config = dict(
    num_hidden_layers=21,
    hidden_size=128,
    num_attention_heads=8,
    num_key_value_heads=8,
    head_dim=32,
    intermediate_size=512,
    vocab_size=1024,
    hidden_act='squared_relu',
    norm='rmsnorm',
    norm_place='pre',
    norm_eps=1e-06,
    positions='learned',
    qk_norm=True,
    attn_scale=0.222,
    bias='none',
    tie_word_embeddings=False,
    parallel_block=False,
    extras=['capped logits'],
    init='trunc',
    init_std_qkv=0.0856,
    init_std_o=0.0,
    init_std_up=0.0856,
    init_std_down=0.0,
    optimizer='muon_variant',
    learning_rate=0.0176,
    lr_mult_qkv=0.5,
    lr_mult_o=0.691,
    lr_mult_down=1.5,
    beta1=0.95,
    lr_head=0.0103,
    warmup_steps=93,
    schedule='wsd',
    decay_fraction=0.837,
    decay_shape='linear',
    final_lr_fraction=0.1,
    batch_tokens=32768,
    max_seq_len=512,
    doc_mask=True,
    train_tokens=285900000,
    max_steps=8725,
    dataset='wikipedia_en',
)
Each number is 128 + 32 x the weight over its row's rms, rounded and kept within 0 to 255. Layers, rows and columns count from 0. The size above them is the row's rms in percent of the matrix's.

# layer 12 attention output (transposed), 256x128, rms 0.278, rows 164-190, columns 0-127
size [125 148 132 139 128 127 139 122 124 126 113 118 138 129 139 134 133 124 124 134 147 114 135 141 131 123 130]
[[ 85  92 112 151  83 142 120 113 117 138 127 173 157  73  91 109 135 169 138 119 133 118 116  80 107  63 137 147 108 141 127 138 111 120 187 122 155  89 103  88 115 177 137 141 127 106  91 133 169 188  89  95  50 180  86 134 162 123 144 143 108 122 194  87 154 126 119 114 148  92  81 160 156 131 108 105 130 126  94 105 152 161 110  94  88 125  32  94 143 121 143 133  98 186 102  88  80 120 133 222 119 102 111  59 153 165 143  84 103 147 131  81 120 116 140 134  87  91 152 171 116 181 104 143 135  99 145 127]
 [117 151  99 112 108 101  95 142 111 143 137 159 119 112 107 135  89  70 136 150 115  76 150 166 155 132  76 129 191 127  63 126 130 145  94 136 162  94  75 109 132 105  55  89 115 141 144 132  93 179 203 132 131 136  93 174 133 148 148 118 126 151  60 148 101 157 119 115  29 188 154  95 146 139 114 213 110 159 210  96 111 144 112 153 107 115 116 108 119  92 160 173 108 103 174 121 144  99  99 114 104 134 154 166 142 141 125 184 160 124  97 146  86 128 176  78 114 175 134 120  84 128  89 123 147 131 120 154]
 [170 127  86 176 146 154 112 167 116 143 138 141 124 129 104 143 107  71 137 116  94 119  71 122  78 110 112 120 109 102  58 109  67 113  99 173 112 116  96 146  77 197 117 147 184 127  97 113 151 119 117 148 160  63  93 112 148 156  77 173 107 121 125 137 203  97 146 116 157 121 111 103 141 120 112 179 122 200 109 178 134 167 126 142 140 101  58 200 111 156 134 113 109 111 130 103 144 110 152 111 132 129  79 100 129 128 139  86  96  77 142 127 185 153 153 168 128 139 124  61  65 126 136  79 134 112  99 194]
 [158 148 129  91 147 139 101 110 111  94 128 137 112 117 175  68 126  99  95 153 149 136 112 104 111 155 181 133 166 134  37 104 142 133 134 124 108 176 103 140 134 118  75 110 167 117  99  99  48 144  86 131 150  75 129 110  77 108 159 139 149 107 157  99 166 135 124  83  80 134 175 119 122  51 171 159 106 156 139 118 120 153 134 165 140 129 126 170  97 153 136 158 139 112 202 147  85 120 117 105 167 153 179 155 110  76  71 125 146  57  97 144  39 101 138 128 179 115 154 138 114 116 138 153  74 168 166 151]
 [144 116 105  84  90  94 152 107 129 106 104 170 162  99 175 106 163  90  87 109  79 147 141 147 109 122 128 148 142 166 202 169 140  94 137 135 139 195 150 124  86 107 115  93 121 132 122 116 130 146 137 144 143 150  65 125 158 140 105 111 143 122 179  59 148  61  77 114  65 170 168 152 139 152 129  65  67  49  92 154  58 101 137 126 136 103 135 141 124 113 109 105 155 130 120 179 170 154 122 160 180 144  84  99 147  89 149 184 129 174  68 113 129 157 133 146 138 147 189 142 148 158 113 146  92 123 124  91]
 [ 89 170  64 160 169 189  88 138 144 128  90 131 148 151 151 122 162  86 111  60 116 115  97 120 152 179  65 202 148 142 166 143 119 120 141 159 118 111  98  97 105  76 131 127 136 130 164  55 163 187 143 164 104  87 131  79 153 153 151 114 117  88 144  99 131 167 122 166 118 150 156 162 120 127 142 151 132 154 131 177  92 155  92 140 133 153 113 192 108 149 153 129 125 109 103 148  88 172 186 116 124  87  99 138 163 162 128 156 160 134 144 116 149 199  52 182 112 125 175 141  86 120 185 123 129 150 169 139]
 [171 183 107 148 108 152 145 144 115 151 153 132 160 149 134 102 100 116 103  68  55 135 108 106  73 127  86 131 125 148 117 191 134 129 175 112 156  82 152 109 102 174 163 149 169  81 140 127 163 148  91 115 200  75  99 120 142  95 123 131 126 169 174 125 128  81 141 135 166  93  98 163 122 100 115 175  92 200 108 117 107 157 149  89 134 106  98  78 145  89 162  99 105  96  78 147 117 135 105  80 142 154 145  90 147 124 149 121 177 110 181 161 130  76  77 145  94 216 128  84 141 111 122 137 120  94  71 126]
 [123 137 129 131 146  95  88  86 197 137 188 137 150 117 126 118 101 160 136  92 225 106 117 163 100 160 126 120 135  80  87 116  78 128 143 171 144  73 120 128  89 136 118 170  98 187 106  67 105 154 157 138  71  63  85 123  78 154 127 119 132  79  75 143 153  92 117 127  46 139 117 126 102 156 152 171 135 130 168 172 141 173 101 130 161 125 130 134 133 161 143  91 140 147 139 118 118  94 102 104 127 181 155 129 146 126  39  56 107 126 109 131 153 163 168 120 147 120 175 161 118  93 111 164 126  82 123 129]
 [167 114 112 114 102  57 137 143  90 119 130 121  60 188 163  94  73 112 170 137 131 145  98 146  95 162 138 185 135 153 133 156 114 113 145 156 147 191 138 154 133  76 106 125 119 126 130  69 142 165 120 132 153  59 202 109 116  84 157 164 142  48 140 113 120 148 161 164 126 206 143 142 104 164 141 112 108 169 120 194 161 137 147 218 131  98 166 184 133 122  99  85 118 142 165 135  79 140 146 148 141 167 126 139 119  90 150 110 102 125 109 147 141 196 178 141 129 143 122 140 126 144 100  80 153 136 126 148]
 [114 178 136 110 121 150 137 180  73 124 188 144 165 113 138 182 170  97 127 156 105  90 188 113 152 114 130 104  77 165  60 135  95 131 170 181  69 163 121 153 104 172 142 178 161 111 127 150 101 123 109 137 168 143 129 148 138 108 162  69 153 130  77 156  99 109 159 155 154  63 143 106 116  91  92 106 102  96  92 120  94 119 217 158 108 103  84 121 139 126 129 141 158 120 162 126 110  89 165 138 126 166 161 157 103 214 108 128 118 130 130 119  83  75 114 103  80 145 123 119 103 107 116 188 111 133  72 160]
 [104 126 124 161 154 150 157  79 110 178 138 120 186 178  99 157 139 145  74 160 145  55 135 117 131 120 118 136 135 118 182 129 138  92 160 124 134 189  63 140  91 140  89 137 122 147  70 171 110 101 140 148 134 211  74 180 131 167 222 158  52 165 137  87 154 111 197 131 122 111 137 140 107 124 117 115 152 163 142 156  99 143 155 140 121 158 169  85 122 126 154 109 103 127 113 135 128 145  53 159 114 121 138 155 158 150 129 148  69 139 142 106 138 143 114 120  67 168 140 183 105 158 129 140 110  86 107  82]
 [155 137 147  71 150 165 142 117  57 105 170  95 112  73  92 141 119 168 151 117  92 110 106  75 123 119 177 168  97 183 132 131 109 164 146 122 118  87 125 155 108 189  76  64  64 128 129 131 145 149 173 128 126 134 158  84  98 152 154 107  99 101 119  97 142 133 146 165  96 173 105 142 126 146 112 150 126 195  83 153 188 178 115 101  94 136 112  80 149 124 103 129 150 110 132 107 149 159 171 131 142 110  77 101 182 208  82 124 116 141  66 124 118  91 198 178 131 125 104 132 105  62 136 115 146  98 129 141]
 [166 155 107 166 169 125 192  92  80 141 148 110 171 125 125  95 115 107 160 127 123  89 137  69 134 202  96  65  76 185  88 124 183 118 130  97 141 106 149 128 139 133 139 112 155 125  85 126 129 148 139  69 139 193 102 159 168 124 132 154  93 101 113 116  73  82 117 138 210  96  94 116 124  88  86 143 141  86 127  90 171 165  96 177 111 141 181 156  90 123 111 143 120 122 139 106 160 118 137 124 137 159  87 176 105 149 141  87  88 129 161 112 126  87 135  62 119 162  77  66  91 129 107  95 101 150 112  98]
 [111 139 125  85 130 115 116 117 150 108 174 100 129 168  85 146 128 146  94 163 138 141 111 107 104  78 130  78 112 139 162 159 117 101 102 125 145 152 153 168 127 159 117  71  97 127  96 102 162 142 118 114  91 101 153 153  79 135  95 156 165 117  80 192 128 157 166 143  90 103 196 103 108 103  81 108 123 122 102  85  95 168 120 183  80  97 160 148  84 149  90 145  75 119 149 111 124 158 195 112 131 111 128 123 164 190 176 104 107 125  78 169 114 131 125  46  99 143 176 126  48 123 150 209 144  83  92 138]
 [124 113 134 127 149 138 140 127 146 105  93 150 132 157 132 154 136  82 124 104 121 139  70 153 179 164  63 122 108  85 141 114 119 128 156 148 175  86 124 142 157  90  79 104 104 192 153 133 147  99 135 153 178 204 132 112 125 103 155 139 157 100 100 190 161 146 144 137 156 133 110 110 123 150 162 124  99 130 130 110 180 104 172  62 132 121 168 145 136 146 131 146  80  94 118 134 183 119 156 130  24 182 137 124 143 140 192  67 203 116 102  98 137 132 138 179 150 104  61  95  83 159 102  68 150 163 111 147]
 [ 98 131 132 113 174  99 131 125 110  94 161  78 138 142  86  56 185 133 140 138 158 146 122  97  84  86 194  99 174 147 126 119 100 158  75 144  54 107  67 114  69 155 118 146 177  82 100 181 118 102  87 150 106  81 136 110 160 146 152 101 141  60  92 179 172 105 157 111 146 119 136  86 148 148 111 127 135 156 121 148  91 126 131 129 104 146  92  61  98  95 104 109 151 128  59 137 135  99 129  99 154 199 101  99 119  74 111 114 100 102 127 107 156 120  67  96  66 134 135 154 150 131 140 158 119  97 100 143]
 [185 112 143 126 103 169 150 153  97  81  82 133 116 159 141 167 117 205 158 155 147 115 126 149 123 151 121 139 102 153 128 204 165  80 167 152  94 159 162 158 116 133 122 148 109 139  96 123 177 129 131 161 154 182 125 117 162 185 152 139 133  86 147 130 137 148  98 143 120 117 145 171 119 176  59 104 124  77 104  79  93 140 128 184 183  85 172 174 106 169 177 116 165 109 163  96  99 146 189 143 117 153 176 187 165 144 145  56  79 156 130 150 142 145 155 176  99 110 146 157 137 195 116 129 127 141 126 146]
 [137 121 137 150 148 117  60 119 155 112 138 158  96 137 118 140 118  95 107 145 134 138  68 163 128 123 176 149  49 180 123 125 127 154 179 107 116 145 113 140 189 142 145 142 175 163 164 121 145 107 182  89  94 161 121 146 155  25 102 182 167 145 116 122 105 162 124  89 128 175 142 143 194 136 173 155 167 155  94 139  96 107 125  85  52 166 156 145 104 185 109 116 110 154 134 134 141 170 134  90 102 151 112  68 146 130 115 117 158 138 113  68 109  94 117 141 124 190  83 155 139 153 184  84 156  88 135 153]
 [190 126 119 168 175  80 127  31 103 147 154 122 179 143 128 134 166 112 134 132 129  94 161 112 130 164 158  88 118 108 113 104 137 113 127 177  60 109 128 117 124  58 119 136 123 124 163 133 158 121 111 141 128 123 160  93 131 153 136 125 121  75 166 124 155 113 112 122 100  99 170 109 187  74 123 166 110 134 141 204  53  89  74 174 112 129 142 136  84 201  95 141 138  97 119 145 151 165  91 128 131  31 131 144 137 129 120 162 137 145  92 120  62  92 127 116 124 197 104 171 139 125 143 119 124  76 151 112]
 [127 127 129 122  94  95 157 180 121 142  87 144 182  64 102 102  79 128  86 106 171 126  98 139  82 164 117 171 182 170 156 141 113 156 142 159 146 171  83 171 135 103 149 140 137  94 134  90 105  94 127 164 156 133 158 104  82 146  82 126  68 149 184 125 180 102 126 104 125 174 100 183 122 150 104 146 136  62 114 135 179  75 112 156 161 131  94 113 184 108 154 139 161 109 149 135  89  91 140 102 158 145 102 116  40  74  95 116  65 117 108 159  68 147 121 175 134 108 119 110  82 115 115 161 105 148 140 100]
 [175 134 119 154 172 121  92 104  88  86 116 132 103 145 164 100  79 143 131 136 138 182 157 111 149 122 153 121 137 112 128 120 154 103 110 144  78  89  89 122 135 121 126 105 157  59  80  74 169 175  61 141  84  86 126 136  94 115 101 101 104  69 168 152 163  78 134  86 153 126 125 108 105 117  99 102 173 166 114 197  83 137 157 147 112 107 103 173 118  52 159  86 194 136 220 167 102 131 121 153  85 134 114 114 156  93 150 189 143 103 135 126 140 122  98 117 121 107 168 100 143  99 126 104 168 114 181 165]
 [130 135 140  97 143 131 129 107  63 149 162 103 134 121 116 137 127 163 104 185 120  93  90 195 181 148 167 155 193 129 133 132 109 151 108 128 117 147  60 154 136 120 159 174  71 123 108 124 158  62 125 101 155  89 140 201  89 158 143 174  74 110 105 179 153 113 157 132 168 105 136 139  96  96 142 112 163 167 193 123 108 116 115  82 106 142 105 157 132 110  56 130 122 118 160 166 125  47  84 174 128 113  86 110 138 171 108 148  81  68 121 124 120 165 128 139 166  87 147 110 178 120 134 187 149 147 105 151]
 [128 133 162 102  96 159 101 112 145  67 122 146 178 129 102 116 117 128  96 127  89  98 122 115 156 113 188 178  97 203 101 144  87 123 153 200 200  74  84 116 140 109  70 136  78 107  94 148 173 109 189 112 156 144 160 144  60 129 182 132  74  95 138 117 162 127  64 122 118 123 127 127 124 103 142  51 156 130 103 147  87 136 125 165 116  79 106  84 107 136  63 157 143 142 105 147 193 153 169 119 162 140  65 144 118 115 111 108 134 116  90 118 138 108 180 124 135  95 105 108 129  92 127  77 131 113 121 122]
 [101 136 121  59 152 174 129 191 151 200 120  84 122 110  97  97 215 145 103 125 116 170  91 162 133 116 141 143 113 134 143 144  90 162 121  77 162 115 151 125 100 181  69 197 138 143 148 120 101 134 201 118  90 124 118 122 119 193 117 147 126 135 115 128 145 148 114 132 158  98  63 158 137 161  91  94 120 141 106 139 124 131 144 179 123 151 103  88 127  88 195  78 112 161 123 134  70 101 149 139 130  65 135  92 177 132  99 100 181 118 158  97 135 105  85 160 127 130 141  82  99 160 182 118  99 120 111 185]
 [ 84 117 111 140 183 120  70 119  91  86 148 159 104  94 114 138 103 111  93 165 120 130 113  94 148  87 157 156 130 162 145 137 100  81 127 165 113 131 188  51 116 161 162  65  87 112 122 171  63 116 132 204 180 110  89 135  72 116 120 144 179 166 187 173 116 145 120 103 142  89 110 138 130 153  89 133  67 160 108 109 140 103 127 146 113 123 146  90 126  88 102 124 156 125 154 113 154  99 118 164 129 210 115 129  68 126 112 133 125 165 158 102  37 128 121 131 110  92 131 121 112 173 108 153 180 145 135  78]
 [ 96  75 180 121 143 152 115 102 125 129  92 154 142 137 120  91  95  91 138 109 127 157  89 153 147 120 124 167 130 124 193 129 129 133 179 152 127 147 100 128 154 173 121 130  80 124 100  90 117 110 160  73 130 152 119  69 190 206 113 119  91 154 137 174 149 164 137 147  93 123 130 147  64  71  44 159 166 131 143 177 111 149 110 161 122 106 154 120 203 179 154 104  97 131 167  76 144 119 119  98 111  82 180 125 141 168 182  63 121 136 133 128 162 130 111 110  49 104 125 114 130 112 133 168 154 146 108 184]
 [ 62  99 113 168 118 198 102 112 132 155 149  62 129 116 159 126  84 109 141  66 103 119  77 158 134 150 126 147 154  52 109 175 118 132 121 119 123 162  95 105 117 202 108 175 191 154 123  85  99  92 130 102  90  97 119 165 125 157 100 104 108 199 149  89 137 167 119  83 151 156  85 152  97  59 129 118 116 117 154 184  95  74 134 103 136 102 159 142 131 101 196 123 100 102 145 163  86 111 131 133 115  99 125 147  82 128 127 152 149  94 110 130 121 143 152 135 109 121  82 100 116  71  89 153  58 154 150 157]]
# layer 12 attention value, 256x128, rms 0.334, rows 165-191, columns 0-127
size [141 131 137 123 124 131 118 115 120 112 113 129 120 134 132 127 119 119 128 140 114 124 135 120 119 119 124]
[[172 133 114  96 140 204 115 101  82 126 113 104  68 125 161 138 126 125 134 111 178 147 112 153 138 101 112 128 105  79 158 123 143 152 155 183 136 178 146 139 132  71 161 160 132 113  52  71 146  82  96 114 174 109 117 104 141 201 120 109 142 213 138 127  80  99 138 165 139 104 161 106  79 155 110 112 112 122  89 174  72  80 112 138 122 113 142 146 114 108 132 110 136 167 137 176  96 128 102 139 139 146 178 160 182 128 142 109 180 102 126 124 162  65 179 167  81  66 166 156 170 143  95 140 123 124 163  90]
 [130 135 112 104 156 106 148 125 182 100 107  54 139 125 156 100 161 190  81 170 169 177 152  92 166 123 149  82 172 169 181 109 141 149 136 129 122 102 158 110  87 122 163 127 117 109 120 158 112 149 110  91 155 164 170 181 143 103 145 104 123 134 116 183 118 136  83 100 131 127 106 154 121 179  87 116 146  81 112 122  89 184 150  49 120 138 131 122 174  54  71 168 131 108 140 191 135 116 131  93 167  94 178 127 130 157 114 142 143 189 121  62  99 103  85 143 120  64 132 173 104 106 138 120 101 177 127 149]
 [111 115 166 140  99 118  55  80 128 134 118 137 110 139 112 150 112 175 132 154 111 125 145 104 161 167 122 116 125 132 183  97 145 141  97 155  98 110 129  65  86  27 132 139 116  80 111 124 166 102  65 102 130 107 137  93 135 200  74 169 131 135 154 150 102  80 137 180 133  85 131 179 164 130 120 115 130 125 161 147  89 168  96 136 176 130 176  56 165 127 178 111 114 104 161 184 148 121 118 137  74 135  96 136 105 133 104 159  83 185 107 151 161 120 156 148  47  97 170  99 167  80 125 137 123 124 120 154]
 [124 124 129 139 109 140  64 121 125 152 151 116 150 149  71 145 142 116 166 129  93  91 156 104  99 165 164 114 106  91  92 121 124 168  82  92 138  87 127 119 100 160 130  83 121 203 150 125 170 114 126 147 144 106 176 122  42 136 164 169 130 124 134  87 132 104 165 136 154 139 101  78 139 127  56 111  81 147 119 122 210 156  68  74  84 106 158 133  91 134 161  80 106  87 132  61  76 108 152 113  97 163 225 132 147 127 128 130 113 109 141 166 148 108 124 111 187 156 100 108 122  97 139 170 120 109  85 106]
 [119 134 179  88 146 118 130 149 149 114 146 116 129 161  68 104  67 204 121  98 128 170 153 163  54 103 160 121  98 145 125 133 110 157 150  91 126 128 121  88 155 109 116 100 104 108 116 179  96  86 127  75 116 158 158 203 110 163 114 150 121  74 179 178  61  78 148 130 165 157 106 119 119 128 169 109 146  59 106  87 154  94 151  88 158 114  75 134 194 176  56  85 124 110 111 109 152 119 118 123  68 126 165 139 130 148 151 106 131 117 149 121 121  95 136 144 153 123 113  71 117  72 119 110  73 123 124 151]
 [ 52  69 108 130 112 120 116  78  97 159 125  95 114 101  95 107 133 132 123 173 214 144 123 176 116 112 130  75 146 155 162  88 144 163  99  96 137 170 102  76  94 120 132  95 137 140 131 148  96 132 182 100 122 160 130 202 159 125 105 145  69  66  92 105 139 163  48 138 142 141 184 114 117 150 123  79 199 119 156 132 149 125 157  93  91  72 139 112 113  86 122 160 123 104 144 108 138 165 163  82 171 101 159 122 129  78 116  94  93 189 117 114 143 139 104 154 163 120 122 144 111 130 176  97  86 121 158 162]
 [155 185 118 117 134 140 136 160 100 137 100  90  82 112 152 112 157 170  74 148  64 140  73  89 171 114 144 202 116 122 115 152 158 189 107 131 110 152  57 129 159 101 116 142 149  72 122 183 181  93 121 134 163 124  98 117 152 203 126 130 159 126 198 107 114  95 121 133 132 147 114 130 121 110  90 105 158 114  97  95  83  97 154 158 102 182 144 158 152  99 163  74 120 154 119 171 161 170 110 164 125  84 156 123 130 185 133 193  86  86 141  91  96 143 159 131  88  73  97  95 114 142  84 133  91 123 122 129]
 [103 227 143 120 121 132 122 109 149 160 101  86 139 125 124 147 135  88 176 106  89 174 190  30 135 124 147 128 149  69 118 151  79 132  94 106  61  80 113  86 138 153 161  77 136  93 164 139 127  83 122 165 194  84 128  96 105 170 146 105 101 135 125 146 128 108 116 176 169 100 126 166 147 102 148 121 129  62 101 129 136 100 155 101 100 102 160 146 171 166 172 148 108 159 119 150 168 110 136 124 130  96 100 134  87  81 102 146 151 171  67  92  89  95 122 151 155 101 147  85 166 112 166 155 140 101 126 135]
 [210  86 108 116 123 154  99 108 154 127 120 112 102 134  89 117 147 160 113 151 151 115  94 169 110  81 117 129 156 112 181  86 156  71 140 111  99  86 122 125 138 125 140 147 154 195 136 112 102 108 108 114  79  60  90 142 208 125 105 171 134 126  87 188 122 142  87 116 115  87 140 114 100 106 185 116 175 100 114 133 113 183  88 142 121 107 145 100 124  88 153 154 114  72 118 157 114 122 139 133  86 139 149 167 145  50  46 150 109 159 133 162 139 110 121 141 125 130 113 216 124 163 111 144 163 179 188  93]
 [ 66 122 109 107 144 118  91 136  94 103 110 156 112 145  90 133 155 123 136 162 134 120  63 165 136 130 117 161 132 122  99 100 186 126  87  83 106 127 139 140 155 211 159 161  89 167 136 154 159 111 133 113 116 100 146 125 136 117 114 154 162 133 154  44 131 160 111  62 120 109  55  79  50 112 151 140 106 120 139 124 119  63  95 152 135 161  59 121  64  73  75 128 226 145 116 128 138 136 101 130  90 158 176 117 131 129 166 132 101 128  83 137 119  95 149 185 178 137 132 106 158 151 141 152 150 111 156 132]
 [132 109 131 153 162 112 117 128 166 200 106 131 148 175 175 126  88 104 111 119 111 115 153 127 196  55 116 102 135  98  97 125 168 133 189 101 137 105 156 113 167 140 168 128 171 119 110 166 160 155  99 118 150 122 102 173 133 156 153 121 112 136 100 110  96 119  95 111 172 152 127 136 123  58 113 122 120 111 166 111  67 102 121  82 113  75 103 139  87 125  89 104 154 102 182 140  79  73  87 174 136  94 128 152 131 126 158 118  91  89 132  27 125 159  20 133 107 100 123 143 166 151 128  93  96 163 163 135]
 [105  52 108 130 122  99 110 120 126  95 158 156 136 134  58 146 116  83 126 118  89 128 104 137  85  85 110 150 132 128  91 103 106 114 146 107 152 140 100 210 100 163 129 147 157 122 157 112  99 107  78 181  91 109 153 181 119 107 148  84 129 171  77  90 141 208  76  83 101  91 148 136 134 129 139 156 149 101 130 170 112 126 168 173 159 109 105 128  94  75 137 129 133 121 152 161 160 155 132 130 134 127 121 170 124 125  55 131 167 135  64  97  99  48 136 156 125 169 137 189 141 138 195  96 136 167 180 161]
 [156 135 120 120 104 100 166 137 130 141  80 152  63 166 143 110 131  94 179 142 132  99 105 166 174 185 121 100 122  87 124 103  75  81 184 129 164  73  73 109 124  91 139 138 205 140  83 131 150 113 126 162 124 155  92 154 171 120 126 137 114 226 128 124 135  96 107 150 111 134 113  75  96 129 139 102  90 146 100 186 123 125 190 100  53 160 162  76 130  83 121 130 159 104 160 133 190  81 144 132 121 114 145 190 140 107 114 164  66 123  82  99 139 109 154 120 194 119 103 125 147 130 152 151 131 153 136 126]
 [167 123 120 122 170 185 209 169 114 148 156 127 115 137 102 178 168 132 149  63  81  87 155  76 153  98 120 100 137 135 168 207 128 115 106 179 113 126 117 134 162 109 128 140 117 135 118 121  89 160 152 109 115 187 142 152  96  59 111  81  95 165 151 104 105 126 111 102 132 139 141 202  73 150 134 159 153 107 118 138 152 117  99 122 101  89 156 144 203 126  36 143 112 176 114 115 114  83 125 127 122  82  88 181 131  98 104 130 179 113 135 197 118 112 127  92  74 138 146 153 135 149 133 128 119 157  93 154]
 [123 136 157 179  96 166  76  96 142 149  77 174 136  88 180  95 129 194  98 227 183 103 108 159 144 175 150 117 183 187  78  91 168  56 150 123 139 131 157 104 139 120 123 138 128 130 159 109 185 128 135 158 145 131 136 137 114 107  93 126 110 113 151 151 161 116  96  89  91 168  83 101 109 124  91  94 160 106 160 145 145 126 129  64 170 145 102 114 145 122 198 131 137 112 123 199 187 144 119 143 130 111 116 125 125 162 105 142  94 148 133 113  87 190 128 136 134 119  75 112  70 149  86 115  83 108 137 136]
 [128 124 130 102  97 116 148 153 157 111 130 106 101 110 125 135 149 103 153  63  99 139 154  87 111 100 125 169  79 112 107 138 153 144  71  93 116  46  96 148 189 141 144 131 160 203 165 159 136 129 155 105  64  81  93 110  88 167 127  72 124 159 130 172 145 113 117  79 155  70 137 102 136 131 120 128 115 118 143 115 138 126 157 121 121  98 122  87 140  91  90  69 135  77 131 155  73 128  96 126  71 119 128 135 133  82  72 147 121 138  95  81 149  97 156  41 201 171 113 111 135 114 152 193 179 142 138 162]
 [161  99  67 146 101 129 126 179 131 193 173 100 172 146 140 138 104 122 191 119 154 153 153 136  65 105  77  68 130 110 152 134  65  91 121 174 102 171 103 110 137 144  69 119  79  97 114 114 182 149 125 144 158 118  78 136  88 128 114 102 113 124 171 113 177  98 138 128 120 105 138 115 144 101 128 106 101 141 103 126 194 149 150 115 195 130 146 138 115  87  79 191 134 154 162  45 133  65 128  97 177  91 104 130 138 135 118 146 158 114  92 110 111 138 105 185 104  84 138 106 136  90 174 133 135 197 136 123]
 [104 126 204 172  85 107  40 180 141 116 137 131 147 129  80 102 137 116 133 128 147 122 127 133  90 129  92 166  97 163 118 155 146 140 134  64 130 145  81  94 104 160 134 113 149 100 173 116 138 126  52 159 105 141 145 123 130 161 128 116 139  78 171  88 137  83 152 124  97 138  95 148 135 114 110  92 110 141 104 127 181 116  82  89 145  71 145 109 140 105  89  82 200  90 118 171 175 121 150 144 135 217 157 176 117 155 145 132 172 107 121 173 172  78 130 137  77  89 145 153 173  74  97 117 115 166 150 112]
 [120 156 146  92 185 162 144 132 114 143 196 111 137 106 171 113 112 124  99 153  73 140 116 109 145 156 187 137  96  86 127  76 179 125  98 168 107 152 166  64  96 156 140 128 110 133 233 177 135  99  68  90 100 129 155 130 111 152 180 175 168 135 125 145 153 180 148 145 119 139 138 114 165 150 107 120 124  98 219  88 105 121  88 121  68 134 173 114 122 144 176  53 119 125 125 119 120 159 112 105  79 113  95 132 119 133 131 151 137 167 158  59 133 157 127 173 145 146 140 155 121 124 165  96  93  95 102 150]
 [ 69 120 186 143 136 111 112 153 196 194 107 148 134  94  71 152 125 148  85 175 185 128 127 202 109 164 166 122 163 166 109  93  61 171 102  87 133 112 143 123 139 115 143 116  84  64 129 140  85  89 112  50 158 106 147 105 149 151  75  98 124 118 102 144 168  88 174 134 109 135  88 116 158 125 116  95  94  66  76 136 125 147  87 102 124 166 105 145 133 140 160 131 118 132 148 168 166 136 181 151 155 130 132  99  92 127  68 129  99 156 121 166 139 109 114 117 147  95  77 117 114 128 204 140 112 122  91 110]
 [109 197 101 110 102 138 167  96 170 128 148 188 146 183 161 163 139 117  77 190 129 118 120 106 153 133 159  94 188 143 169  78 169 108  78 132 115  89 146 132 142 136 151 166 131  88  87  93 139 151 116 109 133 110  79 111 134  96 127  99 137  78 128  71 137 153 161 141  85 123  68 104  88  80 134  86 116 135 155 145 109 163 123 167 112 202 181 111 141 112  99 125 134 132 105 162 171 140 118 150  82 141 137  91  60 100 122  91 141 132 102 194 147 101  87 151 126 114 130 116 123 143 118  42  82 155 113  66]
 [134 112  88 138 109 150 142 134 116 143 132 159 134 103 164 188 168 152 145 109  85 105 195 118 163 114 139 105 159  57 125 137 159 115 154  79 101 131  91 130  93 189  88 120 154 149 126  97 137 129  68 133  83 143  97 155 168 137 132 103  83 138 115  52 121 114 148 135 179 121 112 121 153 151 166 138  86 115 108 149 110 150  91  32 145 117 123  89 120 102 135 117 155 138 192 132  91 106 110 179  78 147 158 124 136 132 185 191 101  75 159 107 103  85  33 106  90 116 162  86 124 180 146 109 105 152 123 116]
 [153  80  81 136  93 138 178 107 124  94 162 141 110 138 206  47 107 127  66 120 147  85 144 162 109 131  95  94 166 181 144  55 171 113 184 109 100 113 154 128 172 107 178  63 158 154 109 181 157 110 131  63 116 157 111 165 147 121 167  91 117 115 146 100  58 150 144 109 113 159  93 118 135 193 114 114 148  90 134  90 121 124 157 119 125 132 134 142 148 163 115 184 101 129 162 116 107  94 123 109 117  81 149 111  81 127 153 149  96  95 112  94 138 221 128 167 146 156 121 130 117  89  92 137 107 119 127 145]
 [132 135 118 126 134 134 100 126 145 186 146 176 132  73  59 140 211 102 157 176 168 181 154 109 140 100 184  86 136  42 158  82 153 120 109 170 157 107 137 171 169 148  76 148 104 151 124 116 138 165 137 116 139 110 101 138 156 136 143 141  79 175 106  60 141 118 100 117 128 134 133 142 147 169 130 142 171 103 152 112 110 168 125 130  94 128 134  83  69 198 150 102 107  69 155 103 160  95  88 111 143  74  76 130 138 170 155 110 108 128 171 171 142 148 156 128  97 120 167 196 106 126 116 163 167 140  90 132]
 [153 114 108 103 150 111 192 160 139 118 111 154  60 135 121 106 141 157 123 106 184 132 108 163 114  86 136 153 132  88 156 135 144 116 115  84  84 141 134 127 159 120 165 106 178  41 110 127  98 133 138  90 143 113 153 148  86 114 162 127  94 158 118 145 127 187 140 157  86  86  79  95 114 120 145  82  63 142 174 106 126  99 144  96  96 152 136 151  86 130 101  93 204 152 146 197  91 125  66  98 106  39 114 183 113  87 131 189 118 153  94 130  94 113 146 112 153 140 187 119 157 108 164  92 119  86 133 134]
 [145 144 182  91 181  72 177  87 128 117 121 120  66 157 156 122 114 124  96 157 149 125 112 113 112  80 117 140 181 169 166  35 154 119  70  56  95 168 158 120 106  69 118 126 112  68 141 149 117 110  92  89  86 141 172 126 120 142 162 131 129  99 115 116  91 145 129 165 122  93 148 128 100 180 140  68  95 126 116 156 123 180  53 202 135 174 114 109 164 132 146 116 116 112 110 111 128 125 120 121 198 134 175 110  83 127 200 114 150 192 153 141 120 111 118 139 126 125 159  98 108 125 169 116 114 113 137 129]
 [ 95 132  65  99 125 122 132 131  69 176 156 202 157 115 161 139 102 124 149 140 184  95 165 137  94 137 177  95  84 181 143  73 158 114 180 142 143 203 144 140 125 153 102  68 124 156 171 179 167 101  84  65 162  97 127 197 140 104  97 132 140 148 120  98 192 115 176 154 138 137 133  95 149 122 141 103 110 157 173 141 108 105 122 143  99 114  99 116  98 105 193  97  94  90 136 104 121  97 172 118 145  81 117 127 133 122 126 179  86 170 110 179 156 149 100 173 107 117 142 139 158  74 161 120 163 138 147 126]]